config.yaml
num_attention_heads: 3
head_dim: 64
norm_place: "peri"
positions: "rope"
rope_fraction: 1.0
attn_scale: 0.125
init: "normal"
init_std_o: 0.0111
optimizer: "soap_variant"
learning_rate: 0.00511
beta1: 0.95
beta2: 0.99
weight_decay: 0.087
schedule: "wsd"
dataset: "wikipedia_en"
Each number is 128 + 32 x the weight over its row's rms, rounded and kept within 0 to 255. Layers, rows and columns count from 0. Numbers have three digits each. The size before them is the row's rms in percent of the matrix's.

# layer 8 MLP down (transposed), 512x192, rms 0.113, rows 398-491, columns 144-191
105:097159161120137103155120135145139079113086162129104142117154137114155071146101085140181129133149109176169111110116090118101142124147102170131110
101:133203168211160179105150147146138120074091097083074118162085141119124160151111163094104155123123166117130102148123084187101138110135069157082120
107:086139170121163152137157101132136109106078161146147160144143110137178170156131177129095162146127081180125113057149160110111164109124173110223144
095:150181112114135207113122068142161141067139104103085115105124157073133145140140079170132138202098136111135144125104139154191100155112136054177145
113:139120161122097184075205149120161125110099093061142111050100196170115140101150162088113073175078143107126145142101067144146094107152144129170190
115:107136164097155134116188144075154097219162137096119161120085115112097137099097143137104184122153133129140154152068093132142074139173108151163156
100:118118142114179144108134098105169153124164083096107104105123101085096164120114103098121171125084155174088117110170111117111149125109121148176144
109:129154113125124096122183127113156110090132121106117195131171175151097128143214148058143144134138062137107136127135134110142166116173079157125139
100:117119198133095084131107074167119108131146099121138153184151175065130110115154113095111161130177157075114115130090150112162178175156112149138155
100:093112109102135185120122141056149086168096153135122113193129142137181137185168149165106189113169123131131156160140145128102106150146131197215097
090:129108175139153103122092183197096066125093095153100113090110134159178153157094048141180063157139132206164118093178159144126128157078090169091143
109:191170087106163146120132114175045189214120149086192100101107125045108117135123105143120150132134143115111155109101076110106073164133148060118103
097:092136085128209123149071125107210177142111084136165068126156168088160159129102191134157081105137131109132115184103121110144151125017100129173196
099:150134097157104126095139133125106104120115184189135116104105113144132030086187130079166136018173126074084048135101146108154113144115123150155090
096:118133191115123168132135075137158145146117159101152094090137220073163120096132065100221146115153107077108120144113147110154109121094133168121159
104:153048088150183101130082137160149150142107163087127139131138102138160133151103134103123149051172122130164097132139138115075104136154135195079061
108:111120124121125080127130118107137128099133124166151132159122118178040132144114100160118172130094177159155149132112151179153159071130083131042119
103:157139136103090120170119074139099102152099100130115066171119090138156110090174118083121108172075134124123164073063145155154145139094156128082101
090:133172118165107160068156135106134161108127122123113120135120166136120185145149134142164091143126117130070125145120137075165144090112139104113115
093:103108158152091151107160138131080150158144124179119102062121125116180084149099106125135165094178169117084169113090128068127120152114110154185154
097:167157138176119125073101162143131188142187149109112142104175115080114158130170102154156126123169093089188131074127133158108156108135161150196057
103:154181109171105092095127158111095099126177100148140165150178145122125157148131189149101100120145140120178072090138102146104104105125106108134052
100:110119156125076125170150100102184135125135135111099119125074055142119131108125107126133120116137120149121113080082096134095104116100159134121128
082:133128116062120102114168125116107134114139108083127122121100133141110141128145135140109161168124141172152129113137135255103151191150152103168131
099:139125172160189148129128117133149088106115186068087109152116076148157138149160136112125139126230139169120118098141114098148131112123032132097122
112:129099139171137104096156099124090078147136135144081150144127114127125155216156127112131082118184109137144098088178149118170089123141095133170089
101:098136139101158120112116111202132093133182119102131106118098122179185114155162177122204147129104160131084147076145140094096127113130102145084161
101:119141076126107130170172126195096118185141099131189137129156195153138103112158114137139103173126119132125066178098155118082089087142090141104114
104:101146155148080171108155109097097104120106117074121164183145160124136090091140135149145169090133070067077130168143112100121146122135117154161151
096:100136119164152091111101106124133120117103101074130133165194168158157124165081134130188133126128134139099076103116073099085203149050110106115153
102:139130138107195119159104122079140101122105149165198099114149161165124140141095104143097140144108109192110154157153187164090109101131108113108111
120:140108136177145120103100132114130132104122157123129160143112048123125145191101150098127073128110120167165118155137117169102096174155126063149178
097:105109158156176128129140128112127157095096137081066129162160155144105114124110171077173101138193116131091172154164065136063082110086120182131141
098:082114124132094114121097123102187146087116113117130145157142155111144116125164129100125095097081178113122108153114103144116091131157096076095165
090:096173122157130134065102098118141185093151106158154126164169096070139091189188113149152157134140144037164156124164178135163147125138146134138102
099:098164145146099110107206131100134124173148097085145110120091113130130086133169122125131108144092087173094128112053062066137158122156108145101158
104:166143124121117178112115135103134155183149041098142179129101114092125161121070092140151124147136145157106100100092117137099108139179163120126109
099:105121136119131136130123128146137213156154160119114123079122064129156168147161131131175107110168138202142074113088146090126145146119161104142147
097:111130100136084122100183109132151107175130175113145103144128132140134115131188117092069155138132087133136144081188137106135100143152075107160083
095:159139109101144132104060136112132135133075134139124141123099100133154128077077066143138156093139141090118119109069141179132109153083133156133181
103:072063135124155207118120088071122174094154123134099203130118135118150145107101155101115115102143149057099180171081138122101047122091096149138138
097:165121115115127122104151101107120125164154128166137125080191101130165094175127150111111173100117109041118080071134125143126144165049131191118080
090:159110066063139220097126060090108136120184068158097108122112107162096132073159183204140131145158206087122162125172065156101117091151145136148087
092:078169128190152137148175147163125068110102107127101139060101158125100143144166165108179098130111124124145099136128127097145115195076105146175133
108:064065119078136174138080115152156140154076134106093079116083160162140132144168157093117126167206160113141112148175134136137176130098151116144154
099:121097142103161138151164184124112174161166055182113139159140168139118121106148165101175131132126120124167093170165073125181188124154161121083184
116:119130092164192167133149097108109110098122190157080141130115135138152109158167119115087140131088180153167146152058114084145161167157048186164154
101:166111151090102156093141152178170137104107142096140123107108154087091115049063124135130109149134095145108173139142140132108108133116136183106141
099:091098073121148184109144139094092070143129128130106096098151136166122117058087111120119148201181062110126109106085202137102128124166129081100156
099:171137113110045170136109122126175085169162093111093111141172121110134142122140129125145107092116076110096208129058166127164115120162136095181139
099:090095154179129166125082142100105094093091112147112177115162119086146109108092145151163123126077091128119135162161136163073072081138128115110165
103:134147153205096094167139161117114112106126131124122092154149122075104142110100063141105122126141111126111164097145089151120123117114066072078052
102:110113152090112181155100107138152147080119141175137125152097142110140058155105154139152183107089115081135092127175146134107096084095143092123130
097:144092139106142187101170092111141137143155096140157105178113085141126167147125181107138133147095135092155174165112137104130098124167112149126086
098:151122115127127077177152172110203109137112159154122210158118165115135118128097119098118140135107147158138076173159107194121097130138134153087105
100:119118103136147103124116103174132162126158163146126153102111187120143146117109171151177055092160190100096175143096094105143165124198132082105133
102:127172141102135091124127150107152134147187184121142146082119072087143076176136150128102101110102140192143128089128080127193198111081132106150138
105:152138104132168119075136121098113075112070127152077134160183145132098096128166127119146140131126149192101103116083089101207137139141140104087125
102:153077155123111099137173092104176075119075137151166172103167080137152132104171128119142092163127156106099169136101114188095118169102123103126115
100:187153113157064095084123088117113125096096091165172135123155160163155146177173142165194098132086152146104129050112139113128117115197181103147134
093:160129149097146111178142124133102101094064119081123085147169128113171139136135119155122129071106077077152115145152102148065135150171099193145140
098:142143145128150117161148172133114174106166165109157143098089093166109171190083138138141085152116111082138128106114122132069083126120133130193136
110:138158147080176127118124126136163126113109154134213120127117181109142092136155077136149168162112112118166111146155099138128132128172100150139121
101:096107112128111174085110116113108147155152101155119172139123131133150102076165084120075083125131176105153186194114092105147102118185139066181123
097:140100153095121147052165084108170147131165100106155142046134101075136195166102123136128143148111158146089102151082156080118090157111117062185100
101:098085148131154142168125153064114127104119119115172167103084060145122169145113131168145153120147142075127169165140178174164171097118166126163192
098:140061168116161085155127103113133084116084112098185122115137133048106151181119076181116112085148128068112135125086129173131105103100104133110150
104:091148125090062139105143154112148121213089179151176122154130123148178149084138104173126137144155169103138130089195138060162128111174104136154118
098:155080150116073036161159115095135120118061147101155111167154171089110170139160133177138165113178104138141164142165173144089106147159138111104171
090:068068085160107165142114121163101090062132190154128097121174130121150178096101185074070112108116166144044121130090159146132105144117102103057184
097:110150133130131144114126114152093164102141099071084155099074177106140118110124170184089139086144112107120143079130138147109070128123123142192143
096:099110089073178147125128118103106146169101139101156179153178132058078183081169154146128124154086136110184125107123172086156165063131097171122148
102:150165133106083093036099122095100079152128167138120118081141117134114127126119110137089096144079167167142163124131163107100126191135122094148114
103:104081147163154188136201037120144069163144139131153087086080124152147115152140121130158111105176099142050161092078098171155168173157107161199101
095:096095103061121113184091113134166138107081113118143129144142136131107026120120101142132131146089162165148076117124119117127123176120152093117209
100:151125142158133194130078159145105110180119123158116063150159115110163130123124082111094092134166120123168170160061124116093088142054115073088160
103:105166154116116179122138155133171155137136101123140128110119115121039140116120157172117115142136178129130112168144082130141159103122124153083181
100:150152122089120076110093154188054179127083109133135123144092147142077148127141138081130130158092121127162132170165084180150196156078150149210130
105:115187121159132127106110116186135099107086094117092119083111100177091094139102165152114128072161143116145164164129152150192164158057150119147115
099:092160087150151144152099131077153123123097094093145151125114135112148109110156132144143120090112145074141123117112198103099104141161136149123086
103:112163114138125140175072080105130125143106102116123121127103122170120147090114118130144102121119153135137178149133140141121168118197115106163111
092:119093150199113132135159168107105064102116115160167127115143129154070157171122057118186103142103097079134163140129157128159125157087111132137184
098:167178106048081102100085156190150115111143119088113124120125138052094105071176084132111156128144131116097152198184149176109041116096093150080108
096:050168095123088173078164105156146166106142144084127114147079105112118106081177179131146124150180143133094154174142061125090192138132095161131098
104:085096082191187127104144166167089147088120134082133152154099102157161095133125121141127090096116142121081174137111075146074157108194102157107165
102:125135116123127139135187162106179132132128171128226100087120079103136144153103122111112104107103149163164081107075129120193091159102130126126094
105:121135114093104129125079144109105199065122101168149154206111131104194154135112091148176071180123123155135101116122137102155156132056109068159133
106:139166115146154105124072118174145164084105112104122124132084102167164143138111110111147142112078130109053100125156116153100169163094173102122026
096:085151134118172076199104148144060121106136084091145103113122139115109066092107105155134084150078084178160118144140114139132145130165148122073094
103:148196180034128134115164114081116133075119125151159062179124103076130116157139129172114131114199143129132107112124132119179180113114197114153120
099:119156080142159175100143138151107112140134212122149129128129153095178132098162091131138220143135083143140126131071144136055165084155129177048148
098:147098172154122161058081144153156110152165103137144158160087080115108113161155133069132112126124143150182195140146151163126172070093154161106100
100:076133099111180177118171155148161114087070127109170161144170137104233148086076159121145080123090170102124110093102102055133154103129112146118142
106:129152142069120117033154151157126137128168143125177063135102113088173188080131142106110057126159094147070119134099123159125141103084130160118121
# layer 8 MLP gate, 512x192, rms 0.12, rows 399-492, columns 144-191
100:132104105133152142094083138139079140104212146109222147108093125191155043155142063075182150159154136135114036120132122130103114171135156122154075
105:144110153029213151148185137174079170120150136129145096131055170159128103102153095139123115117157083160124132128072113143109088070142145081121130
101:125112118206142145103161146068112178180101055144136169189152088120105177157088161075159112152139162130120192109106058167150110114138136047152120
105:104123159164186107111133086123110171116175132169066094148054098148093143196161096151129106134167163138132080158139086123120125126116092119141099
103:161130135128154076124158111150109194102070110137177157094110119099109112202086092147142151115131158149148157094146123151153147109127076170165145
106:139118110153172145090083143159098112078178114154161124055212131172172138089149124178163127143117137146128117128074069074083120109059119093128091
102:175105121130193150118123185121074142152116100139124147134075126100162139109138131136117107108168146148145188163148112162103094177113184116110166
100:130142103134133094125128109147118140138143073114085158106137123222099119166139135164128105157126153106156138220166153089120132173128175097079118
099:153136106149113144107106093070136104152132155143086150114153171125114146167170135125093174131153134179120169152182085055091120073104128108127167
092:121165149134104094102154104143142154163202120174155127051116067120132043146113151162112161180175129135146118147160161078146133167116111131198085
104:176098063076119099120165127181156143099143136126110094104170144122173116154119153123141109135086183147087148079129083146149087194169138115071112
104:125051057101144129158087140146110142171087130099114098133135115171131097119157156100115169123130112120150102146115118112117205093187113091117154
095:088092142131107128160124113161093148159119045118171122116144128161178152154126105139082162090126145125177110174102127146127092096121172084115074
093:115113075177168156154097116139158157127134134158112156142095056153155111135086135136118117162110149200119086125117118196081129121125145109121114
100:171137150183176089072126095133121055155104142157067102113147109123109118134131122149127104127162123088085103139124173152191097131165151139167130
102:096158098101151141141134107097091100113143085155117112109148133173086176183149127119087120131120189186133135164179171164127170136122095143095177
108:144121075090103102120099055125066104118135134120166099137175100161166108128099121098130111103111114136132117143059095150148123167149135103138155
092:173107133121126106059078171137101110106155090100154125174148169171119132084132101143098106116108107170108095134120111142095123167082047132147146
096:118142127139091191172140102132111134128088099134167089160107046152141073100108138093137192120118166138147109175104125138171118170148166127155198
104:152167139099101166106132165133144082139145188170157106170228150080133087142138101094167093141119105146153073123090137125133152121083103094103107
109:130163122170144062093111143107141083092126160080154146107127187095104101138156149148032137107109141116192082174139153119158081087079136163165103
104:084096172141158157117177106088123110179126129133152158133137148080109133142113099098123123145171135106171131111160165080155122069202060134144137
110:170082086072188140141111126125096106116170129130159122132132115151146093112136106154150148127120134138068066110075102241125104155148181117103124
102:097154113127174143135116081172122149166152120094077088114088101127125143109143115124145131128191166115141110140129085079128123122117096122119135
102:141103083169130150198146146034090106092113093138139134127096131158117164071129160146110105147107131134114097174163131093139128155173150124132097
099:123105112134131165102105052116132122045141159149160130069168140128187079194128063111148079165143116066134150073115106090131099120127118138123152
095:132096148110163168142055114119121131117119132072097163108083114122154115087140136126166106139104155185076146126086072129138163107160134100127099
100:174126092086133175077151061138147120154168197113170130108111132093104157127139107123070123123078085136119141149086112118140144090092179084090144
100:116150138148126148122117106118099151134081162070149059066146145127098130129074163148149129090061139137140124118177047084080128148144092122116159
099:088151095139119083139172157120068122135076069131108120120096166195153118127113167146172150047105099104134096118061149112172110154139107068129151
127:148146106176124102134146151128120141098117181113105169137146123122111130135206141138117094112117122102115121159111130145117126154154134107091138
093:158104149057142105124194126133140140083144152065174161074116161083081106156170110124174123128100101108167120059186107133079114125110177170136140
096:095115137128134183161159107149144115133122200121139100121100127101055123195109073097110094090106074113133128117116130084150131184109128144128108
089:154132202115174133139109087144125140088137102127116130128102115137132107184091140124152180104093036105127150147139101126116117137160181119084115
102:166145146121148083142155150144112078155122139088128155090082129138147108093123114107062131085116104095139110129114096113124167171083157108103107
097:171111164129140103076134103136096100106110175141138153124185144071097152061144114109117121071122093159150134092161109149101154111087134071112172
092:120130068118136103147070164098127157154154082140121130139132074126144168148143109148177155177137119114153119109118067139109106098111142076099141
101:097118161072173152146159129128137125137118140123162094146129100113151115104106076086119140130109153124078126172154156137147170138089155116164124
095:187162193151154163120133103129112165093066078139118143125172157143118126138130151118128104128132094187148143153156157141166128119107116098124168
110:148130107124115096118121131133124104113082124136185110127091048153126104202167035101137126152076157163173124142122151153190138122131166120188105
093:144101109112131152093148125115167127152161159116104092091144125148135116076126160131137202144107141127119093070134130126142198152045129175033109
103:070075137153160075136120127143095112085071071108138074053114118160121138077119127123140108072150138178077110144068135211112185137140157116119177
090:097117094180137144102149116136048111100107095142094157080138105134127143137124107127128103163090134121105181143112201192133165186050084130124192
106:134162065125114169101135127110127143114127044156135075154151108136119190136184103114120155146049149106091134142109125097108071123166039158167110
102:150159138131118155124130127100159138090064149193118083117088130150151146132156096185105157185169150095103110110144152090100153160143083137151173
098:104037108108136162150088123096137089201163073083080121081101128183156104104087105223158125108098204138168131083121167135157144155161111127111176
098:119134134158111208169089159156073102136127105127077087119151171176090141125119116139104107076147204142106112136095133121100146130158195151155120
087:154169062111145105121126093136145092138183138104160138168091121040143108130145137127148164086081194165144112123141059134135077108191132139138126
101:092116111115106109127171159112097108143144127202151145136131189133048119095160132113085105146124162110120089142126161088151163117124135119156116
096:107084093188120140187117138114079178104129093164162154118146109185075094148200134104140131174117137122129121159194083157165131101153140117169095
098:162085151180075115113160149168127119203160100145155113091189111165095089124158123129085092124157149154131160145107150095100096114189120145131093
101:128124133085159187144125081133128192090156103154137102137075157139077123129160168138111175113102132127141088098137105100127099144158170067113144
092:109124119055127168147156136098082154132115156123148156120089127104192085134183127154094161144088049110134126130119077106125116145125147087139114
095:172159139173102124122100074140066090164111134099120168116137075127084103118175108145092067124145117143111144157092083138124138110132118037187191
098:128164141117181093080143091128237130152151110057111139094142111146137117101152114146145183111096090102158052096126148129093135191078088114073097
102:123087134132138160077118063089119088128181162137153082148120125135158092153164106130135108112098142171100155118130202097139139190097080147125102
104:178108093107111149087064098096144136159086143133100074167178149129153153121168149114119121097105153184099127132114177127201092165195107134114156
100:109081135127116101145108151181105129144180117139146104081083176104097084196180134116078161151100139162122123158104082079143153159161094057169176
100:079107113154120135113146099088176093129109123152152068078200138099108101135145169168073106137125136120084137112123158095183136159098112101101101
090:120117126143146131126164094145100136115153128133145097133096168124065144145111136097100116084148153121119112189080145115167101084123097134148100
102:149072105105064174139121179187095150108193128097120158169143148142132084119115121150114094140163100097181157087154132046097141131108075142130100
103:160178124110172152094138158130166124129139147156169135128144110102073112137153116103110099101146146068119137125106134104124110119187093159098137
100:122165138135125168158062099172179124106133154095106144141140135110153122148116183114144155197129145141184106098146104115130155148111154117099135
088:171141100126134111153169170150077166125210161143105163103132115118166105164095152179136107148105092135155098109068079087128068125173166138160084
096:143123096171101126194121084128200092165095137103099157148070145144152122193173142087136117140102163149155128172163147111089159139193069131153108
095:148123117111103063122169103185114124144181082116138103105098117176124145132127095140135169171135208156170134149132074123139091132148149143088135
096:177080103132101107115199114124087122146090097135148122106140166127096166124128078094126137207205095104114180173171055115099153099123125130160174
103:125090079104104115130167095055234051100119128025132121124146106183113170159147110119137137151114091178154177245128162117160179107066169128133182
097:126137148122118128149116090101114104079156120112105094065169134137086145142063150176097136134097102145081148141142171154178113116170138054100101
097:143146124122179166123053115119134121182116116142132142078166133113115135140145141215193122106147127177140138103121207112122098089137153120161108
094:159176102044095103078101137155083116120138103075178089078128097125109131171171150116162084168131099116099093142155155085184137150142089149123155
099:174142110063131060125141128152055124121126095156108159160116107126112146159110137175110117189136159153145088064135155052111160161114055188065127
102:100102097102160095151132172097113143149083083130177122096082076136135113127129111093158204134213157101185153151107141173129169100120139137136094
100:131145128119165099144124092125151068132161092147134192130123115127084086162147108179172124122126179176178106058111144164115078163112150107116143
098:145110081172094135150126154141094039107156118167150151136157118168129103106143123194155131131109155101206117105145161095153136116137160105138099
102:077156071145156106149109115081135156100181162178143108181150096147106149153158122145130100085173158136115120136119065140110126095090125134081146
105:156058148119134075143092130177142115138101101082127185120136128150136087084117116102196133131106126094143106139126189128151160174077171158171133
100:108186121154128070163158140127143130121144123114161157091121157158147168124212154170119124108179124124109186196084121130112181145144112106186153
099:146146108136123099176126137074155071126072116145087180153103135162144132084150159153165107153146129093144081141120164142110135143124105082095129
102:073157130146056116087128134082114169152103159183066154115181162136150140176077144143141153060060125083127088122081136163145154138113070081173158
091:171093134089108076160132115080109175144132103185106101033122153146092105178163126133144129155128097170131083157182156140105195143082168135128190
100:180111130127117135137153088150206145143189153143104155166110128134120119092101148118133106092092148060136130125169133163169146112163120117117135
094:093077159160173136187159081150135104119143066160169135093151106155187069135156130085177119132124122116144079108124169142133162126120111129099101
108:176124139146144135138097149086084119104125118100100106153133091151149171068097106186172059214102142131122129106174117086137121096125107118098131
099:129143124141153173178053111120108151178115153159137090166082142126046142130116134079100120159150052177111106136075139072161094165121084098143081
102:134171151115158130116127124178141108096129148121153178125144076129137136145145114112115132077136116205175118139135155172078110069098108116141117
103:113148109121160067099125194178149170076119093167120087134157122128109146155095097134164151183177178144163190120140145154154150116145087091115096
095:081087143161150149137192070167196133101089155129127143126155109154158119111140142131151151148144109121120108118138092095104124119117146074120176
099:183136191086150128112154090183098157141157126151164065091135136079147157151130131164129161101159085151168135122160120132128140130106147174206198
094:159169085175088093161144107162144104062098097130130127127095111095165144139105138107153234146098211225116146111137107119104111127117111148139077
099:112140088152132077195114080067137101122057098095088159097097056122073150132154167157114194110102136119108138113136138122112130192116105155155119
102:159112147172152106144104103129162063124158176100148106110103101114150100113142115125129161100156094148090117100135112121087122129100163129131180
105:087104103117156143164155089085132124109083085072100131119139167186102111189133146137152178073129199135134169175108133123136135119172141076103049
101:084138132124217127115119119095103158139176170154087062115151107093131153066178173088065145118179116152096081108163155078110135141080114191127128
# layer 8 MLP up, 512x192, rms 0.119, rows 399-492, columns 144-191
100:145074182141112128189154081127158107183175160126125088144205061063134197116145134095111119099166130156106215086168195119158122156111091147225098
106:124048086123161129064153086175065090160132108093152129099158125095150118092125091146159146137081104163125130094090114086120145131117099114137155
100:138099144103166189098108181086163130142116082131127163089108089148155145114141110141162159076137138152150137134145117159111114178098107192128146
107:144200105120138093109129126085128137148137112133089111135111151147161135087099143085098033135198141159176109109146094099113144058077104141123144
109:141085119166125158122138140065105118132072126113131161090187124119110147177097132056119129155124136146148187184143125101134152127113084111119172
102:121094136126168111088091101115150122138095134128122105170144160127159068117148168108092147082132111135160137137151119145174147143094150089109183
106:101081147188152151117111160077148116143163147140125100161162152108130139081108211110128098130163104140101170090124163099149127126150116139123159
099:151165114134061164148093137088164107161129167092164111139203153088092107171108128115127133142123123119121111163147082140139119097122096102113150
105:103095145115152155078193136173191174161084139141167123144167128108146095124113153140128164080110080069162076150167209170141155125102078112123108
095:157069153186144114087133132098112143107148140136104145102131126063082157129157139199123194114173124062104190134091114157131109097161116115064114
097:199103142159142160132147124103170082051087117164130164117102111144135185080159135168141156194135153161161098187157149115076166074189096171127081
098:060053166164128131136186093129170154125131205119101156179111111150140104172148132112185129212082163150155129119172146114183128134140112088062161
099:072162118108069102104099158105155087156142044095190126129172146084113170097095091105108118156088153130157185141113110157148132102121098113090122
095:125106123116159062124156217104134126115142065145153098172174057140121125121097165154068093131174141105142172086167120156129117107145149087114110
101:126071171117203102125110046090108119081058138154105090107120111154124066123090134155057116154135079109159125120117161142176111148128146155069073
108:121139102151133097132098144120164168073177109114139110123144129136119096147168063039124103125044127138144178154132100160118141110094117134162136
091:090128127144147169219167126195071152112131122156130128149198114134147139113162093130143156101189169127144115134111102168137167108117118064132112
094:136131094104169103177127080140136106107159138147103097086120061111154136093106197156151140170109161155111114143132102098109122091074064128138132
094:164134112149133131131127165165163113087139113082128173081170070153094106163209120110183129105131146138201149192098162110151088121146139097115109
101:173103138133158137151113096141089103174120106155140112108091110110143096065097171182067097115095156172069118106167128150134112068147191149088188
102:140158157156144090072124148127140120135179118072124103101139069211134141197114228125115146110080167160154109151057078133144162081135085165178101
104:154073120166100118137115139079111164114138163136144142148106107146115096148149156109169078154083139141118165129101149144078142179129134187124130
116:147167088145099139143087113175112110138123144128178148102151213193124120159102100136090115105083183089110149122140160187180151101110105096132107
099:131122134191132145053137120107100177187143135132075134093184175091095158106144119140121117130120101091172084082094167115102164098151165074181169
107:154174112116142093089093134130118143107169098111155145169112163132114064128089103149161081116111085170145131129108132096116094115155091125134112
103:113165074107149145141113126119185174036102072107121091145161155213111118078143104139109127129147128076125058181098127159148121136117170120122088
098:172142168091110154117136090088142184090125104136125140128118121061064128162133156134128182111132068146120160123158149134141150164114122100111147
103:143116126098089140133095142118103093092150160145107126133113091072167139169118118143133151119098150109133168222127126127162122060209104222124078
097:136091134125180081201094089096113146153094096136138196103087179113133099114107194106163127172079163175127124171143098148153058150181119112161147
107:141093161129090080082112141143152124167102115094103150095173145150160170084073131118207115130096062116113106067085133127109123131091103128083144
108:150115128176155111095162136135148086106101085175130111107152151116090121125158067136180168142141137159153157173082100182189155098099112084134075
096:073090127109117126108154108110141138064197173146104141081112103045149126180135160157116066123063107128102080139120065145144176147122139175170168
097:148147137120130098072182102122116152092076121122113141079158159129140101207079154085096136111089118059110143146134150153140081112101150154155090
089:132113122126147106140133107160105205160128120129110082106111139138093122110104124072136121107172172156138134130127091121088105114102133147150120
092:104140158165210112145118165108075201160140153146191148166152146149125130106132150115092137117163130105173101114153102185119119132152120147077172
098:160140078141121131167158106126098099103147062109116178072133112141129124140120118180098169125097132128145143091093119142147118071087155120116167
097:150093091136114123148190095162116120124081090137153136138137149167194180101107168162108202093124145060138131135151047149155094065170142136120106
102:144145078100094184152139101107101161165109070145163128074086148134134097166085148136147138122109115090200138099093087136145146116153107203161131
094:143125093163095140120142094119111106151104124071062120133124158085080127122144136125194136068135064102073146108179106135158119033135130098105090
107:125116048104081063111166165140146159168123142155081093149121153092094072119123139165115149090153123161184056101120160062126078118091155102155074
102:145135121108153092171194145188139146163188189085102142151099120135116090139123150076160145101093139155156147136163104156142155113117145077100113
101:113105068140112092121122094114105108096094132125125123068141126115119182080054170138129115128117159088160140147136179159096135087157069133150123
093:177093143066106148081078055121058125178090125159096134175120122145117117103147122104125188146112107118142132119075078133132119117155128113144094
114:109147168134112115179162141110105101166122073124116094174135111157079128166065087176109146138154157164097114138147171202058120113067143146102118
095:106178131176070113135192149159140107149135158169078100060186084143123127198164167109126106122139158184078114127126132184109142156126106113100092
110:171207087142150124103124113132153161104082149132086133064142187082121118113131112150132139110126139136127158206085139122170155138085103118075148
102:137126159110156135168077101099120067118167077156149083162165217124155112098106159162142129148094132095169102168153126109121129119144090099108145
095:119088142106142159124127164126133159090148138114127117170131140129163085212148164120188066171133161144152142117144154111093121168100079098123081
099:098105108134113109172127132165168132139099115162147100176067099110061100166106173133167094145109183089121121158086119127099079107098115155078091
096:154125150076124174157133121182151187170144056153119097186092127113143137203152049161096120096132147107120133110114126110142124152128094158126116
101:129131094088127137122150088179160169146136184162084109073138135117121101149163136148173128173140141109146091127198156119177130161116170138128146
096:130119141106143140163169101168038159139131132083125153157121153128090112120175132156092150120154186124170154149091116122150149154093141118167183
097:076123101145068111145094100172119137103116105126171116093093201074145090115096148138165123040169122152097095090119084114185137101166100121121063
095:105085144144161127148098100139185148110112161090128075178176119085161165184074097149140095113108071136138139126131165111126127131099089142147081
103:150142077092123157114096122128204110099111134144157080132106086155102119196087139102146089060061125121040107105081170099116175125115181118145116
098:060114179114100143145132130130075082136110126154104195128107134152156117155183177164079159133132117091123141166085146155160064135145107049139126
101:127122086162124153100119127110101059085151153069161127051121108127148133092185077034136131131158125109138136149127138156140186116122177168195145
102:099139175134192189132107107117181171131136130144081138166114115173099138113145075047114106156121183178189074166120148139071079145153118157113133
099:127127108117068131115139129134149138124124078132105104109133136174089084084120231133123109136150144168111119138093126121108187126115126104132141
092:139120104163136112166102171120074164080113105200087111130167193129177095122072120124079155171112125129159123091127170093147092100157231129146061
099:074083153084126071143168126117081087134199157117150132144131150119092160108086091126133147079062148126047100142153133138099151157168162135146124
100:080110131182149144123119120138112099147146126079099099157100196131116109138181107100139075091119163130115085112138115118197140134132104165145140
101:174114082081077091079142115061187132157062092145195145101074154184112115235097156158138111190102132118182097126156155129154142150152135129127127
093:099133097155148112184119180158161111075119178147142098179122132137115119141164106122117090064152118134160153098124128114146142129181097156082129
098:168138147102183179126109147176164139102208113188152128130162171093193145061126151102123112136145153182124151079113057131058164134115166162074121
103:103168101134120130116133097145165148086104163114148101198113143154103148129151136088145100136091131130186150136125106101178092143141113181110116
104:126161162103140097064133121165104165115045160115142115111130114084158073098157122120137165147135139081146103101128102099097148186153147221124122
099:140105140096077133095139099133153127110167146138125146088119123112113117143153117070064185151152162105163184121132148121136144146109128096167055
096:095170143078135081113145113177113168118143091085138150113103121172109129144133080170217159166150152125134163147155081162169165065142167122154093
098:180114141099168130138172132102129081151136158099195104143128107109082080112117126092128145136117148130136178197152109121063135155083106101072195
095:190148163145143128174162128148187109098109094107114085098144093134129090173126121083118126175120112143080132093142083164127088201144096195128162
100:111159095116186171136181130176131147139178094151099140134116156066118162145162105133092078160143085090131098127121125126127128096121118136128107
097:182141054159107122203091186172167129161134101137063130139144151152103094123166184147114109107063129180120125157183098131167119116114122110102138
094:112126139100072121098105145108137117180098183198119158121168132156097151125148178154146105073094156107192165191089125145140156139116117092148124
094:137114086120139110150110111137112152130101106122098099137191149110104153103086149166085123121116174129148102113129162111095184136125164081163125
108:139137129111149135113096140094108146104080162159141079154127108169105082107090117133159119133129162097170077127172122094216147131115098048074138
101:178166157109120113160126124160163135144094155113105130141142060139114135147108148143116205155158138145103172130098125106130074170136090159140179
109:132159169165119157123170158150141138141147144093106132141143079161094154136184109104141153098145160137179130167075166133149158163092110108168120
095:126192119117131108131173138113152130091096148115113090030150071153173117124151154162129103190124142158176178181109089139179135127126130114098138
099:156140134177147070154104147089155108197147114122159181077096143115079156138091150206110096138179132176117180165130129106111097141149132122130164
095:123089108081107121117163072168127211139153191103126162134119101103156164100118187161053151100158145166176124119137062150115125070177114095108110
094:059113137171136071083139126119160176141105103180135174148156107143151110057146126169149135115120147080156065143113177084136123146207103097182144
095:110146175069140145129168113087122061136140125149136120161177107180184105115145140104120113161159121150143097103088141095164160155107110147140185
101:174102153105115128158102151113133138085121106092087136072147093172106088144157136084129097117136198089111134159055187121083117121092131144178089
103:094187116198113111174103124119121187155087149157103113125110140137090171150123111112102119150144166102148106126127168123119106099146092141088193
108:101135116180153076106130158097103120152145112101203153152159131138127093064163123119135105119168071141158155141128128141147115126160126151055197
106:096092100123100130110117118134151135100168151167096101081121076092095156129099143089149109134108117147118113102106120141054179111131186128146160
089:137119124055121105151122118157106154165102136110076122145119098113104088146092139112127145115119136062117113147059108165161135173066144129124094
099:090085130117097160122151148124153140051098069125161094136144081140111088127150104162121128061125129070099133154088099101165179166155104141123082
095:096046103118108079181110115101147179159096076151094120106073066086111152096120133112139108143116159111141127130174084155135119154094137087145123
097:100146090150123168195135101122112080135111143116156062043115158128186149172115163194147147154163112120129099117136186117121083117168145176099148
098:166113147117119087113114058146128167084198092060160154100115116121131135146201122115101137197116113171132155135153127162090114118151114124100101
107:093096135136148086191089141137086175167179064137145101169086051141128109139124190115054131132167077124133101117114173100158154081110072109108155
101:173100152119101160193119152074134120137144103047111117097106114131118079163102116180111143107108142199149122183148142143097106148095113171111148